python train.py --num_attention_heads=10 --init_std_qkv=0.0205 --decay_fraction=0.839 --final_lr_fraction=0.05
Each number is 128 + 32 x the weight over its row's rms, rounded and kept within 0 to 255. Layers, rows and columns count from 0. The size above them is the row's rms in percent of the matrix's.

# layer 4 attention key, 64x640, rms 0.0466, rows 37-44, columns 0-79
size [ 98 110  91  88 132  89 109 127]
[[ 85 142 111 170 139 136 140 166 135  98 148 142 179 109 157 135 208 176 135  82 161  93 126  88 122 108  96 171  65  77 121 109 158 187 162 142  83 150 164 186 114 124 150 144  62 146 181 162 159  89 120 175 132 139  88 137 123 167 174 116  56 162 135 152 140 120 128 170 121 125 140  47 163 119  68 146  72 116 195 178]
 [114 197 125 162 149 148  62 131 165  80 149 161 177 119 103  95 136 115 142 114 106  78 157 117 163  68 157 158  75 114  70  96 130  83 144 175 123 100 137 157 128 124 107 134 107 149 111 167 134  72  98 102  92  88 162 139 162 157 143 224 118 108 109  84 140  76 126 153 123 112 178 107 176 172  96 176 126 114 220 157]
 [152  65 152 163 163  94 157 116 122 103 121 146 140  98 139 109 114  90  66 107  94 154 130  65 134 121 112 175 128 148 157 154 162 132 163  93 129 133  64 124 159 122 120 180  72 136 183 169 112 156 131 116 109 112  87 182 123 134 106  98 109 135  95  88 174 124 165 162  92 133 172 156  91 126 108 130 127 158 142 110]
 [121  99 123 143 118 122  70 153 147 110 111  55 120 157 170 143 119 126  91  55 134 135 211  92  89 138  80 101  28 158 141 124 131 117  92 151 148 157 117 134 125 142 142  75 129 152 164 120 165 120 108 141 110 181 127 102 170 151 136 185 130 169 144 116 111 120  84 134 132 154 121 140 169 166 149  97  90 121 130 114]
 [158 172  98  78 108 122 128  91 176 188 166 135 107 132 113 131 118 113 121 120 139 132  68 133  60 155 113 110 154 158  87 184 147 104 132 152 143 116  97  51 101 151 125 168 111 126 105 116 117 169 146 142 128 144 122  91  93  69 114  71 198 122  96 149 143 184 127 103 136  88 110 130  83 149 223  75 109 129  45  80]
 [129 132 125 108 176 124 107 111 137 157 148 152 139 103 125 116 110 117 130 151 101 138 136 168  68 119  95 139 165  93 111  88  81 179 122 144  75 171 185 121  85 106  90 119  62  64  46 125 126 164 154 183  84 128 111 162 121 140  53 194 154 140 158 111  85 133  85 200 136 108 113 122 163 154 122  93  85 150  59 113]
 [102 188 125 116  87 134 140 149  65 157 154 103 123 108 122 151 168 140 144 110 135 105 148  84 131  89 152 127 157  62  71 148 182 178 101 148 107 120 123  28 137 162 173 127  63 115 107 116 141 118  78 184  99 109 180 128 137 113  75  86 178  93  92 125 184 157 112 138 146  74 131  80 144 152  94  77  76 142  95 144]
 [159 163 167 160 140 103 102 152 162 138  95 115  99 143 132  83 163 146 118 124 149  96 167  79 178 122 118 161 118 134 147 136 148 111 142 103  99 179 125  68 103 138  96 112  65  97 133  71  97  93 126 118 124 165  62 132 177 169 146 136  69 174 159 150 128 113 115  87 133 166 206 111 140 196 130 124 156 134 139 133]]
# layer 4 attention query, 640x640, rms 0.0539, rows 38-45,102-109,166-173,230-237,294-301,358-365,422-429,486-492,550-556,614-620, columns 0-79
size [ 80  87  82  92  98 116 112 129 106  88  81  84  90  83  77  94 112 101  86  99  95  87  83  93  91  85  93  76  89  83  65  81 101  85  78 105  92  85  87 144 103 101  98 113  97 119 107 126  91  94  83 107 102 117 103 116  88  98  83  87  94  83  82  87 101  93  85  86  84  71  98 100  93 103 106 102  97]
[[186 108  68 117 113 145 104 117 160 148  68  78 137 172 128  84 106 120 144 133 146 123 112 167 183 127  98 117 125 150 132 120 127 163 117 221 131 142 220 160 109 141  55 128 117 126 130 122 133 125 143 194 166  89  93 175 134 134 138 161 108 135 137 152 134 158 113 129 101 157 110 121 127 135 124 187  86 119 185 126]
 [127 160 152 124 200 131 174 147 172 102 185 124 120  95 163  60 166 159 137  92 151 113 139 141 132 148 149 138 157 105 137 133  88 111 139  66 133 108  84 104 171 108 122 132 101 100 148 194 157 145  62 128 160 167 133 116 108 117 106 136 138 177  71 129 129  99  89 124 167 166 118 117 111 157 102 186 168 171  83 144]
 [135 135 116 130  86 150  75 109 103 109 124  87  78 153 108 149 138 109 109 169  94 107 114 170  66 156 137  95 142 191 121 109 171 112 145 137  89  63  82 184 124 130 139 155 168 151 129 111 146  78 183  89  70  89 144 148 175 146 194 153 162 118 147 145 158 127 130 141 104 134 151 121 161 117 129  76  95 115 128 122]
 [136 160  93 113  62 175 138  90 131 138 160 110  75 119 106 181 169 137 158 176 127 130 129 125 112 110 121 104 208 144  82 114 110 114 135 176  94 117 114  99  93 122  53 100 130 161 134 125 138 116 143 171 107 111 100 113 162 141 175 145 180 117 159 147 200 191 105  98 116 145  97  86 117 177 148 106 151 142 111 127]
 [106 142 148  95 163 118 166 107 146 156 111 113  93  62  95 192  49 101 122 124 108 127 122  96  88  82 142 114 161 124  90 135 152 137  89 203 132 152 131  85 105 157 155  96  78 180 123 135 172 123 105 117 113 118 158 107 113 166 199 144 155  88  87  87 154 161  67 124  72 110 151 125 137 147 119 171  68 120 130 134]
 [ 87 145 120  72 152  99 149  92 141 142  48 115 167 126  62 146  86 129 139 113 155 113 132 113 110  80 192 131 155 103 134 127 184 199 131 160 110 177  99  86  64  95 160 116 110 159 150 108 139  84 104 124  51 112 163 152 111 156 129 147 122 135 123 131 171 163 119 116  93 133 173 121 113 163 151 119  76 187  88 128]
 [171 180  39 166 124 114  87 141 135 129 121 122 119 126  84  75 118 121 124 125  88  72 128  86 125 166 106 129  66  95 154 154 110 135 170  78 100 124 100 114 141 144 151 170  54  92 125  77 117 167 105 154 105 140 111 100 137 196 130 172 103  68 137 155 155  84 131 122 131 160 150  98  81 169 150 122 119 122 148 111]
 [103 122 127 115 126  62 124 207 155  93 110 188 163  99 132  98 148 104 104 120 134 149 107 153  90  99 141 124 127  70 115 103  87 141 127 146 183 164 127 167 205 159 143 110 167 134  87  73 125 165 160  84 204 169 155  68 120 128 126 141 108 136 113 110 157 121 161 107 136  98  79 134 129 117 128 153  95 114 100 115]
 [ 90  66  96 138 153 162  94 164 148  77 105 125 173  93 117 131 104 103 137 123 108 160  94 183 145 106 100 107 155 143 145  98 115 128  78 126 184 131 134 148 157 138 126 141 112 161 104 176 132 130 102  91 142  98 121 173 128 119 182 160 128  84 162 112 148 126 178 161 144 146 113 118 120 113 124 192  74 108 158 159]
 [ 70 166 121 174  85  83 149 134  74 175  93 128 108 110 161 131 178 172 131 145  87  95 110 122 101 178  86 126 148 145  98 112 189  85 121  94 214 125  95 136  99 122 142  87  69 144 182 188 108  96 160 148 138 191 145 103 107 110 120 107 110 130 129 121 144 108 166  21 107 166  92 136 138  87 136  82  97 137 103 134]
 [132 131  92 153 136 145 123 193  99  80  75 115 147 132 129 165  62 148  71 118  93  60 136 121 117 159 150 139  81 176 182  62 135 116 178  91 171  97 125 181 125 159 126  70 136  94 175 165 116 110 205 144 122 119 121 137 133 116 152 102 109 117  86 113 107  81 155 122 133 142 107  87 129 161 137  94 138 145 175 114]
 [149 160  94 106 149 117 150 104  77 155 164 118  87 130  89 168 133 161 127 101 157  82 153 122 112 120 129  84 177 113  91 147 125 135 126 135  93  95  87  97 105 136 119 109 107 123 123 137 121 110 165 169  92 138 165 124 129  92 124 104 154 146 100 120  72 165  71 119 102 134 172 111 112 160  62 109  96 127  68  94]
 [ 78 144  81 142  96 136 116 180  43 115 119 122 141 101 105 141  98 138 121  80  66 147 112 109 147 116 154 161  71 154 120 113 105 170 123 119 105 115  95 112 164 124 158 105 137 118 106 178 144 147 161  76  60  96 112  88 126 164 147 158 115  93  74 138 139  80 109 140 119 168 113 117 141 148 127 171 139 177 181 126]
 [121 208 173  95 112 126 130 129 125 207 116 123 107 109  79 123 162 173 157 111 144 158 167 124  97 129 158 154 137 164  67 131 154 123 116 171 157 146  84 135 115 102 149  64  91 163 191 169 115 130 106 183  88 189 154  99 150 140 109 126 148  78 110 150 125 122 168 128 138 118 105  70  83 191 159 119 124 110 145 142]
 [138 188 151 113 118 144 144 152 168 137  81 137 112 110 131  96 122  93 120  99  79 106 135 102 155 175 137 184 126 150 146  93 129 102  97 101 123 120 118 112  99 110  89 195 128  87 132 105 142  99 126 143 129  95 129 127 157 154 105 189 120 137  62 104  82 105  87 167 165 104 155 109 144 161 133  94 234 117  96  91]
 [140 128 167 166 116 145  89 141 209 115  76 163 156  95 156 156 168 157 135 146 133 105 168 111 144  95 151 151 105 123 166  87  77 116 113 115 121 176 172 121 116 118 132 170 104 134 131  90 105 133  96 149  86  90 119 122 156 249 122 160 139 116 136 110  86  93 159 160 118 125 129 109 110 136 131 104  92  69 164 153]
 [ 93  97  87 161  97 130 130 202 116 107 105 142 170 118 120 144 117 105 111 108  69 138 106 143 124 144 124  83 129 155 167 107 161 127  78 151 152 152 155 114 170 162 146 131 158 131  98 110 132 151  96  90 153 106 165 158 137 179 140 144  71 142 101 167 155 148 183 169 170 130 109 107 157 103 113 146  90 112 169 171]
 [112 183 110 136 129 114 116 154 114  95 106 133 127 130 187  96 172 140 114 165 166 128 131 155 159 146 142 165 114 109 117 114 139 181 149 135 139 168  96 160 174 147 102 164  90 104 169 183 134 128 145 150 128 118 125 142 147 178 163 118 134 108 163 134 142 128 157  84  84 248  71 118  89 145 136 170 113 130 143 174]
 [195 104 104 126 123 152 131 171 104 141  81 164  99  79 127 136 103  74 104 111 140  77  98 149  74 177 153 129 141 152 190 122 119 128 223 115 105 102 154 159 140 128 131  89 138  21 149 115 149 136 125 154 182 106 126 158 151 156 137  91 109 104 163 127 184 113 160 177 109 129 139 104 150 147 111 147 124 108 160 125]
 [171  96 114  76  90  95 155  89 182 167 179 180 123 142 146 155  92 141 123  89 122 112 126 121  65 119 138 124 174 141  79 179 144 167 149 169 148  71 112 131 149  82 143 141 111 124 117 107  75 120 101 111  82  93 177 133 109 165 134 141  97 151 138 204  62 103 140  69 137 130 143 131 108 155 120 148 126 161  78 127]
 [117 126  80 132 141 176 148 137 128 171  80  93 149  59 102 178  82 150 123 148 115 138 111 109 160 101 212 153  89 141 169  81  96 134 124 116 107 151  87 116  81 163 101  99 116 126 154 167 110 169 101 165 155 138 108 104 116 156 155 113 108 102 125 135 177 168 127 157 121 129 107 116 157 118 171 105 119  93  83 129]
 [143 166 140 115 162 110 149 138 172 162 158  97 109 121 146 153 135 162 148 111 158 162 139 155  84 168 142 139 143 170 140 135 126 147 167  88 149 147 166  96  88 162 140 170 100  97 197 146 109  61 126 135 140 113 152 125  95 141 152 114 155 156 118 111 127  97  68 150 146 164 153 156 111 139 175 138 123 167 116  89]
 [203 115 196 111 156 195 151 147 167 139 154 132 169  95 142 106 114 115 159  98 111 121 165  91  97 112 132 115 192 153 111 180 113  71 163  73 129 114 132 120 102 108 152 121 103  76 168 114 152 139 112 121 164 103 106 127 146 176 140 148 108 185 122 115  97  79 125 106 115 131 181 153 186 158 139  97 116 141 134  77]
 [125  87 154 119 194 166 169 161 101 123 128 110 154 112 132  98  77 116  74 117 143 170 131 135 138 110 131  76 188 145 170 122 158 153 118 148 163 159 126 158 140 162 100 128  79 116  58 145 165 146 195  86  97  97 184  95 131 160 118 118 125 131 116 135 177 130 122 128  82 164 107 135 128  63 117 178 160 156 189  82]
 [ 83  89 146 132 135  93 184 155 105 106  87 141 148 138 132 123 122  94  93 143 123 152  95 182 120 149  70 100 134 137 155  52 143 206 117 130 145 194 131  83 135 121 161 120 120 106 110 111 170 158 195  61 151 144 156 146 108 151 105  94  66 159 125 110 104 139 110 133 129 182 174 116 120 102 150 168 100 165 160 181]
 [133 156  71 122 122 203 111 150  85 113 113 168 186 135 125  70 194 128 108 109 125  99  99 156  73 140 139 123 199 131 143  73 179 154 132 125 172 104 140 152  96 167 110 125 159 108 100 161 123  89 151 140 148 173 125 115  97 121 130 123  90 112 115 147 118 161 184  95 129 133 131 137 164  90 154 135 135  71 144 161]
 [103  95 127 140 150 135 132 184 108  76  99 156 133 105  95 104  79 101  62 197 140 116  93 123 161 148 167 105 156 154 194 100 190 112 155 116 125 128 156 173 115 143 127 155 165  88 113 138 120 179 140 117 139 109 147 125 159 129 147 123 100 117  78 149 146 125 175 225 106 158  92 140 170 149 125 130 126 113 165 125]
 [171 135 131 135 175  76 134 102 124  89 170  99 178 144  61 145 137 153 195 163 158 102 145  99 138 170 111 104 120  84 105 163 143 123 107 136 134 136 156  94 171 112 105 172  99  91  83 113 128  88 135 147 177  93 154 168 130  41 131 100  81 184  91 148 129 142  89 121 155 139 180 147 103  93  63  88 132 139  89  87]
 [106 161  59 136 123 140 151 187 135  53  75 102 188  68  85 137 134 125  93  55  29 113  84 111 160 145 146 116 120 136 117 132 146 117 157 107 100 150 140 105 135 137  97 134 142 115 157 133 183 135 155 141 104 120 149 104 160 131 183 110 129  81  68 115 135 121 165 137  57 118 159 105 140 113  74  63  76 179 186 160]
 [144 151 188 120 108  74  79 141 124 157 161  66 146 107 133 115 168 162  93 105 175 104 130  34 149 136 132 136  48 142  28 151 166  98 126 147 148 159 149 134  58 136 128 108 166 166 150 149  49  91  48 179 144  69  83 123 146 173 122 172  94 174  68  75 112 121  94 112 167 134 121 124 127 205 109 127 117 106 145  89]
 [153 169 119 132 126 103 107 159 125  43 192 105 129  97 110 152 139  34  29  96  51 119 110  65 124 119 165 175 108 176  72 155 111 154  81  95 164 134 122 159 160 148 126 178 151 117 151 103 121 151 120  88  80 137 136 162 149  97 136 156 152  89 110  81  97 103 100 132 141 100 175 124 155  93 136 127 160 103 178 116]
 [126 104 118 121 160 192  76 144 103  84 130  50 183  81 160 108 143 100  85  85 155 112 151 104 207 132 150 190 149 110 160 158 124 136 104 128 104 132 120 161 113 152 108 123 121 176 115 121 107 128  72 156  82 167 118  82 121 134 154 116 122 162 130 134 160  84 108 109  71 175  94  84 115 129 119  98  88 138 111 202]
 [128  99 108 171  93 126 117 133 124 140  93 164 151 146 133 128 101  96  25 174 103 121  68 158 122  99 136 149 125 133 143  92 141 103 140 124 116  80 158 145 152 122  77  98 113 144  76 151 108 166 146  81 116 150 197 162 142 114 107 132 100  82 109 189 131 124 179 126 126  97 124 102 134 150 159 108 140 114 150 177]
 [134 171 113 180 116 122 157 133  54 122 154  55 152 147 130 126 105 197 217 109 125 135 131 100 134 161 144 138 136 179  73 121 116 135 128  83 122 126 128 130 122  93 134 102 127 111 116 111  88  72 136 140 139  76  78 164 137  86 138 109 104 132 135 149 142 111  73 108 131 167 125  65  58 174 140 112  96 173  98 220]
 [139 175 160 101 130 101  78 159 124 114 116 132  91 145 126 100 113  91 121 130 138  81  87 134 163 130 134 140 115  83 199 153  79 123 132 111 136 155 158 100 113  96  85 130 148 107  98 135 162 163 104  82 107 138 106 139  81 150 131  97  81 134 162  73 139 114 165 136  89 191 106  84 135 128 134 127 134 132 162 115]
 [136 156 130  90 120 137 181 111 142 132 158 126 148 142 107  93 192 171 162 172 133 137 147 153 124  76 104 119 158 145  83 169 125 163 124 156 164  94  85 105 133 112 139  81 151 185 151 151 101 150  69 106 119 114 136 111 138  87  93 102 167 137 150 122 119 125 115  88 150 101 120 170 108 137  77 100 149 147  80 133]
 [143  85  99 168  98 103  95 172 103 123  77 163 163 138 211 107 125 101  93  97 137 145 134  89 175 169 150 140  92 104 185 111 103 117 249  90  87 136 107 165 141 147  89 107 118  70 114 112 158 105 139 152 121 114 152 109 124 159 105 129 144 150 136 131 174 108 159  99 114 136 149 125 128 177 125 135 163 144 134 113]
 [157 155  74 103 137 128 140 140 107 132 129  84  83 132 168 145 144  88 147  84 145 119 136  62 117 136 162 132 156 122 182 122  91 112 150  95  96 172 102 108 115 114 134  94 167  95 155  73 154 141 147 114 104  63 124 109 101 126 112 122  96 129 167 108 104 173 116 143  79 136 209  67 188 143 159 129 120 104 125 122]
 [132 163 163 108  90 134 110 177 147  96 131 142 121 114 137 106 108  77  90 137 144  70 142  41 144 167 151 163 145 108 164 109 114  75 164 123  47 149 134 129  71 115 122 140 110  86 183 141 100  69 102 111  51 102  65 102 133 119 150 151 138 138 153  75  94 123 171 133  99 170 131 149 149 161 111 152 156 106 156  92]
 [ 67 101 100 136 136 185  78 179 115 144  89 102 163 125 123 117 167 123 124 112 109 138  81 170 155 181 121  85 141 155 150  95 161 113 144 128 143 183 114 164  94 196 108 128 162  81 133 102 190 109 160  96 149 138 102 110  94 128 118 126 109 145  93 112 164 168 193 180 103 121  80  55 142 133 150 141 125 117 180 165]
 [144 129  76 143 122 152  79 115 143 177  84 195 131 110 159  94 128 119 106 147 142 113  84 152 163 127 108 104  96 190 141 139 138 113 121 218 148 115 197 165 141 129 122 139  79 150  89  86 104 166 130 107 136 115 114 154 134 159 121 149 128 142 155 198 130 120 152  94 176 138  63  94 110 121 125 125 113  95 184 138]
 [125 156 123 115 148 118 165  91 172 132 156  99 113 110  82 100 170 129 191 118 143 130 178 103 166 148 101 178 109 129 149  79 105 171 127 111 128 136  87 118 139 128  98 105  82 109 185 156  92 151 147  96 142 168 120 143 114 169 100 150 128 154  97 121 122 116  72 110  71 164 165  96 117 188 117 207 186 157  73 151]
 [131 107 101 130 152 130  53 139 115  96  86  92 102 164 127 126 100 123  44  70 101  92  93 164 123 162 158 121 173 161 130 109 158  87 211 141 128 111 137 128 143 141 112 138 152  85 112 115 145  50 171 153 114  49 112 172 145 108 171 127 121  60 120 135 169 151 187 191  78 126 141  94 145 102 100 119  88 122 156 115]
 [202 142 121  88 136 112 130  78 161 159 189 105  46 157 146 161 171 139 144 184 158 114 168 107  97 129 114 152 180 130 101 148 126 162 156 182  72  89 135 114 100 119 101 102 146 127 119 146 106 115 103 146 136 152 140 102 157 127 124 155 193 122 178 154 155 145 110  82 170 145 158 122 101 152 133  75 160 135  56 126]
 [148 127  88 107 129 164 190 182 158 164 132 138  88  75 100 162  68 138 132 178 101 156 105  86  99 145 143 139 136 177 118 142 163 123 100 137 122 125 120 153 112 163 129 105 140 181 166 123 140  89 156 150 131  79 145  84 177 118 134 142 105  89  70 113 137 122  70  97 118 172 117 173 151 112 119 178 111  98  96 144]
 [ 92 166 102  75 150 116 151 118 155 125  79 106 175  90  87 176  51  95 137 107 157 100 144  98 146 131 177 131 176 180 137  92 165 163 144 137 107 186  71 109  73 122 153 103  93 130 181 130 154  66 120 123  73  79 126 148 111 152 139 118  81 137  96  55 154 190  95 153  82 129 198 117 133 157 145 135  92 160 112 124]
 [173 178 107 133 102 140 105 123 135 122 120 113 117 111  80 122 152 133 161 127  78  95 114 126  77 169 122 147 113 100  93 183 164 135 155 120 114  94 154  88 141 107 194 155 101 107 124 106 108 117 109 132 115 109  93 153 155 191  91 162 118  94 115 183 125  84 175 109 102 117 182 123 126 183 120 108  94 125 121  73]
 [ 96 130  92 124 138  84 110 146 135  82  84 173 159  72 154 100 179 118 128 123 129 153  95 144  69 123 134 137 132 121 133 114  99 155 143 145 181 140 154 187 176 163 128 113 149  96 102  89 125 132 152 142 114 151 143 110 113 119 143 148  85 175  98 127 138 130 164 132 125 140  99 161 136 113 129 154 113 124  94 109]
 [178 163  71 133 100 173 113 129  93 107  92 131 145 138  89  82  53  97  94 124 148 111 108 158 163 137 133 133 121 137 166 117 145 167 139 200  94 115 175 129 124 179  78 140 103  94 130 141 138 156 180 104 162  53  96 164  86  84 191 112 124 137  88 181 180 184 189 130  99 153 101  82 146 171 139 134 120 130 200 176]
 [112  83 141 115 213  85 164 135 158 107 148 132 139 107 163 102 167 152 148  98 130 143 173 104 126 140 109 156 150 113 153 160 120 158 148  66 128 131 102 148 133 140  98 105  94 135 165 161 149 144 123 122 150 194 108 179 140 162  98 131 139 178  92 110 137 109  74 158 105 156 113 152 102 113 118 178 161 124  90 192]
 [144 133 152 156 151 117  45  91 143 117 141  86 102 130 173 100 160 137 128  99 103 176 142 156  87 157 132 108 131 195 136 160 117 108  86 169 147 115 138 101 121 126 106 126 133 136 124 108 126 108 117 138  97 146 146 114 164 125 156 115 173 123 152 130  82 145  98 145 108  75  79 153 156 159 130  76 101 116  86  75]
 [139 128 111  80 105 138 151  55 142 154 182 134 137 116 123 152 173 136 152 183 157 119 109 104  89 135  98 104 207 142  98 147 123 107 119 173 126  69 105  81  80 151 100 125 119 143  97 140 122 153 151 113 108 124 122  92 120 113 128 119 201 105 167 145 140 142  94 108 182  89 127 181  84 190 130 107 143 131  58 120]
 [ 75  92  83 153 133 126 159 153 156 128 117 123 143  88 138 152 118 145 113 178 111 102 177 119  87 109 174 165 173  57 110 140 150 173 138 133 102 131 146 132 101 144 135  85  68 132 111 138 127 110 157 176  55  36 145 127 131 175 121 179 142  87 102 104 106  79  35 140 112 174 145 155 137 112 109 130  64 102 104 146]
 [ 74 172 146 132 113 118 140 116  99 134 128 108 143 108 133 158 124 156 175 104 170 104 165  79 125 122 171 141 147  78  97 144 209 155 100 186 101 123  88  66 119 133 162 126  51 131 157  96 129  77 120 194  73 100 160 140 102 124 137 112 123 140 119 121 148 136 108 122  93 116 149  87 147 138 121  83  47 151 140 142]
 [174 144 118 149 126  97  81 139 155  88 128 103 104 128  96 103 145 160 108 117  96  71 142  47  98 144 114 165  88  93 168 158 141 140 147  97  97 112  99  61 127  98 137 166  29 120 159 117 117 143 138 151 109 112  78 124 205 187 120 184  74 109 132 163 114  92 160 123 119 157 185 128 137 200 111 129 132 121 183  83]
 [109 105  82 150 155  86 135 168 117 126 127 186 145 107 204 139 162 146 119 138 107 118 140 117  34 149 144 105 134  97 154 118 110 151 113 155 124 148 104 192 140 145 120 123 110 151 108  86 142 142 163 160 175 194 186  46  95 147 147 124 134  84 120 136 140 123 119 119 123 130 147 165  70 141 110 124  91 144  95 103]
 [113  98  99 140  68 128 192 197  65  99  71  92 142  99 124 102 123  94 160 111 100 139  76 164 114 124 101 119 163 176 121  99 194 144 102 121 102 155 145 122 118 151 161 186 135 118 153  67 177 151 142  80 113 146 185 154 148 144 144 135  93  69 140 110 126 129 191 139  95 105 156 154 173  73  96 138  99 118 219  96]
 [129 155 145 154  80 124 158 130 135 183 175 103  41 130 126  77 138 208 151 119 159 127 151 108 161 126 121 121  91  80 190 148 138 124 182 119 209 129 103 190 100 192 124 101  88  89 157 121  59  77 158 192 134  87 141 164 155 181 170 156 157 157 117 133  96 106  99 134 125 172 114 100 159 125 128 124  87 150 111 160]
 [113 111 140 159 176 167 139 196 137  92  89 173  69  97  95 113 136 103 119 177 160  41 154  82 122 176 106 137  71 126 188 133 155 128 174 160 160 162 118 152  95 126  97  60 118  67 191 125 185 154 165 135 117  62 114 129 100 153 151 104 116 177  86 117 102  85 121 137 110 148 118 103 146 143  57  93 132 148 184 114]
 [175 106  99  74 110 114 187 153 112 160 145 113 155 126 123 171 160 206 111 156 118 162 124 109 114 129 127  78 170 120  89 131 135 158 115 104 139 150  70 135 100 160 149 130 115 182 135 120 102 163 115 140 110 138  92 132 134 128 175  78 166  53 144  96 129 123 146  92 148 102 128 113 134 200 205  59 115 168 124  87]
 [133 150  98 118 134 100 130 110 150  98 101 137 198 117 128 176  93 190 114 137  86  94 161 128 186 118 203 164 128 159 169 124 109 119 110  89  98  69 114 132 167 147 129 116  96 143  85  70 146 166 128 113 115  52 141 166 135 187 131 115 106 133  82 140 153 114 122 105 128 104 176 125 163 108 102  84 128 154 128 161]
 [185 210 163 115 127 173  88 118 202 205 153 132  87 116 138  93 122 143 116 147 163 150 162  62 161 113  98 155 126 141 113 166 125 101 110 122  90 105  96 116  70 117  92 167 112 137 205 158 105  50  86 130 100  98 101  99 106 135 141 140 157  89 123 110 101  91  69 129 145 179 138 115 137 158 106 134  48  88 129 113]
 [147 134 177 150 164 136 126 190 148 132 123 127 159  94 123  90  94 100 142 114 138  76 162  92  92 128 217 167 111 138 144 182 161  66 163 175 103 127  85 121 112 105 155 129 142  91 118 153 138  89 105 141 110 131  78 110 159 165 162 176  96 135 200  98  65  78  85 155 146 122 211 178 200 167 158  91 142 137 109 103]
 [ 74  78  80 114  91 112  80 139  99  99 113 140 142  96 108  90 106  68  62 108 135 155  50 161 179 109 148 123 134 121 109  75 138 134 114 135 119 157 110 165 161 156 156  84 113 141 117 105 152 133 159 143 164 130 103 171 120 122 171 133  96 147 144 108 155 169 109 118 112 168  82 115 133 125 132 173 117 110 175 130]
 [ 56 169  81 115  40 130 126 117  67  89 108 141 114  89 118 108 159 142  38 138 143 117  67 190 156 116 114 141 117 118 140  73 115 144 152  95 193 101 121 170 131 138 106 114 145 127 158 165  91 165 121 111  84 117 104 132 128 154 183 134 101 148 110 109 145 163 166  86 144 145  79  99 117 117 186 114  92 128 140 124]
 [105 106 105 122 104 116 121 203 105  71 114 165 108  87  89 100 102  73  79  96 150  55  62 117 138 144 157 131 103 122 177  91 149 124 187  92 111 157 145 167 144 167 105 133  90  45 143 121 160  85 151 112 183 117 101 160 104 134 138  82  69 116 123 115 122 117 157 148  90 113  82 125 182 156 182 138 151 127 192 123]
 [117 133 115 144 103 120 176 117 101 148 176  77 118 132 125 148  92 205 149 120 134 135 122 187 123 135 156 121 154 153  68 123  98 171  61 123 158  88  96  64  88 116 160 125 146 188 154 203  77 165  51  99 124 167 121 135 139  65 133  78 125  72 103 119  98  97  79 134 172 147 149 121  85 152 157 134 117 153  70  62]
 [ 82 144  95 153 111 105 100 145  92 152 102 124 162 117 140 194 150  98  75  76 138  93 113 121  75  92 131 157  87 114 152 105 120 195 133 129  64 138 207 150 131 190 129  77  93 109 125 143 167  64 160 146  82 127  91  88 112 138  89 173  78 117 145 138 158 173  81 136 145  31 115 135  73 125 139 137  53 135  79 124]
 [ 63 123 155  82 123 134  82 163  81 119 121 142 141 103 149  77 153 166  85  89 180 134 124  83 109 152 143 142 125 129 157 110  99 157 121 145 167 167 132 195 155 142  79  98 136 109 166 164 144  88 114 157  58  82  98 146  98 134  88 141 129 155 103 106 131 135 147 119 144 191 125  87 148  89 169 118 149  91 120 151]
 [142 169  93 159 134 171 127 218  84 146 175 149 111 116 124  92 166  49 132 153 123  94 134 128  80 142 172 176 163  92 182 151 105 136 113  99  91 122  98  57  97 134 135 123 162  74 152 104 160 105 101 185  73 141 116  55  61 119 100 108  89 173 171 122 108 169 103 156 148 108 137 102 127 151 178  87 130 152 133  99]
 [111 127  65 118 142 152 114 106 105 131 123 142 173 138  71 137  62 116 122 142 107 131 107 174 116 143 116 111 161 191 155 100 165 124  86 157 123 134 112  87 124 168  50 132 133 100  90 127 143 228 136  72 151 117 145  75 106 136 171 126  97 157  95 144 150 128 164  69 160  98  89 178 117 104 137 138 140 168 122 160]
 [ 88 162 109 126 115  51 126 184  95 115 101 105 120 127 175 111 172 161 129 103  99 146 135  88 178 104 182 169 108 126 123 116 113 160 129 140 162 113 136 159 123 155  70 151  76 139 128 235  75 119  53 127 110 153 206 134 137 165  63 150 125 150 134 132 137  92 191 130 107 169  89 116 104 180 161 131  92 155 111 138]
 [156 115 134 140 150 139 110 189 162 117  85 134  48 134 133  76 119 143 121 128 137 121 148 137 127 164 178 119 144 196 132 130 171 105 199 163 173  97 141  95  96  88  74 134 116  78 119 109 116 114 120 126 153 167 147 128 149 130 184 101  80  91 177 141 165  63 147 129  78 140 107 150 125 102 141 119 153 124 140  74]
 [176 130 107  95  90 142 140  92 156 161 139 131  94 147 104 139 109 120 135 152 148 177  98 154 106 134 103 138 204 110  62 150 154 146 138 187  86  83  96  75  96 103 136 109  82 156 146 147  86 167 132 162 130 146 134 125 138 117 157 122 148  81 137 146 139 117 133  85 184 123 106 101  94 187 161 138 113 161  94  95]
 [107 105 111 147 133 126  82 160 109 114  70  58 180  61 155 201 104 159  93 200 137 124 102 107 140 119 165 122  76 101 147  90 183 176 145  95 136 115 109 210  92 218 110  82  75 114 121 124  77 145 117 134 103  81 180 161 147 222 128 138 102 149  96 105 159  62 144 146 137 161 108 134 153 141 110 204  96 141 144 154]
 [115 134 199 123 146 107 124 136 155 165 151 157 114 107 124  58 184 180 115  65 120 115 190  77 159  98 123 194 167 120  48 123 149 118 171 195  93 145 154 104  78 110  96 132 104 141 169 173  57  30  62 165  89 133 109 126 159 174 113 120 125  89 130  91 116 120 116 177 155 124 149 132 177 191 161 130  77  79 134 137]
 [191 138 148 135 107 142 147 144 112 119 134 115 113  81  87 115 152 123 124  94 130  56 174  76 134 140 142 148  91 108 152 147 153  80 156 124 100  76 121 104 111 120 153 160  79  86 157  99 156  66 123 128  91  90  90 131 199 188 126 150  99 140 137 116  95  55 134 183 120 115 171 134 166 186  63 114 104 117 150 123]]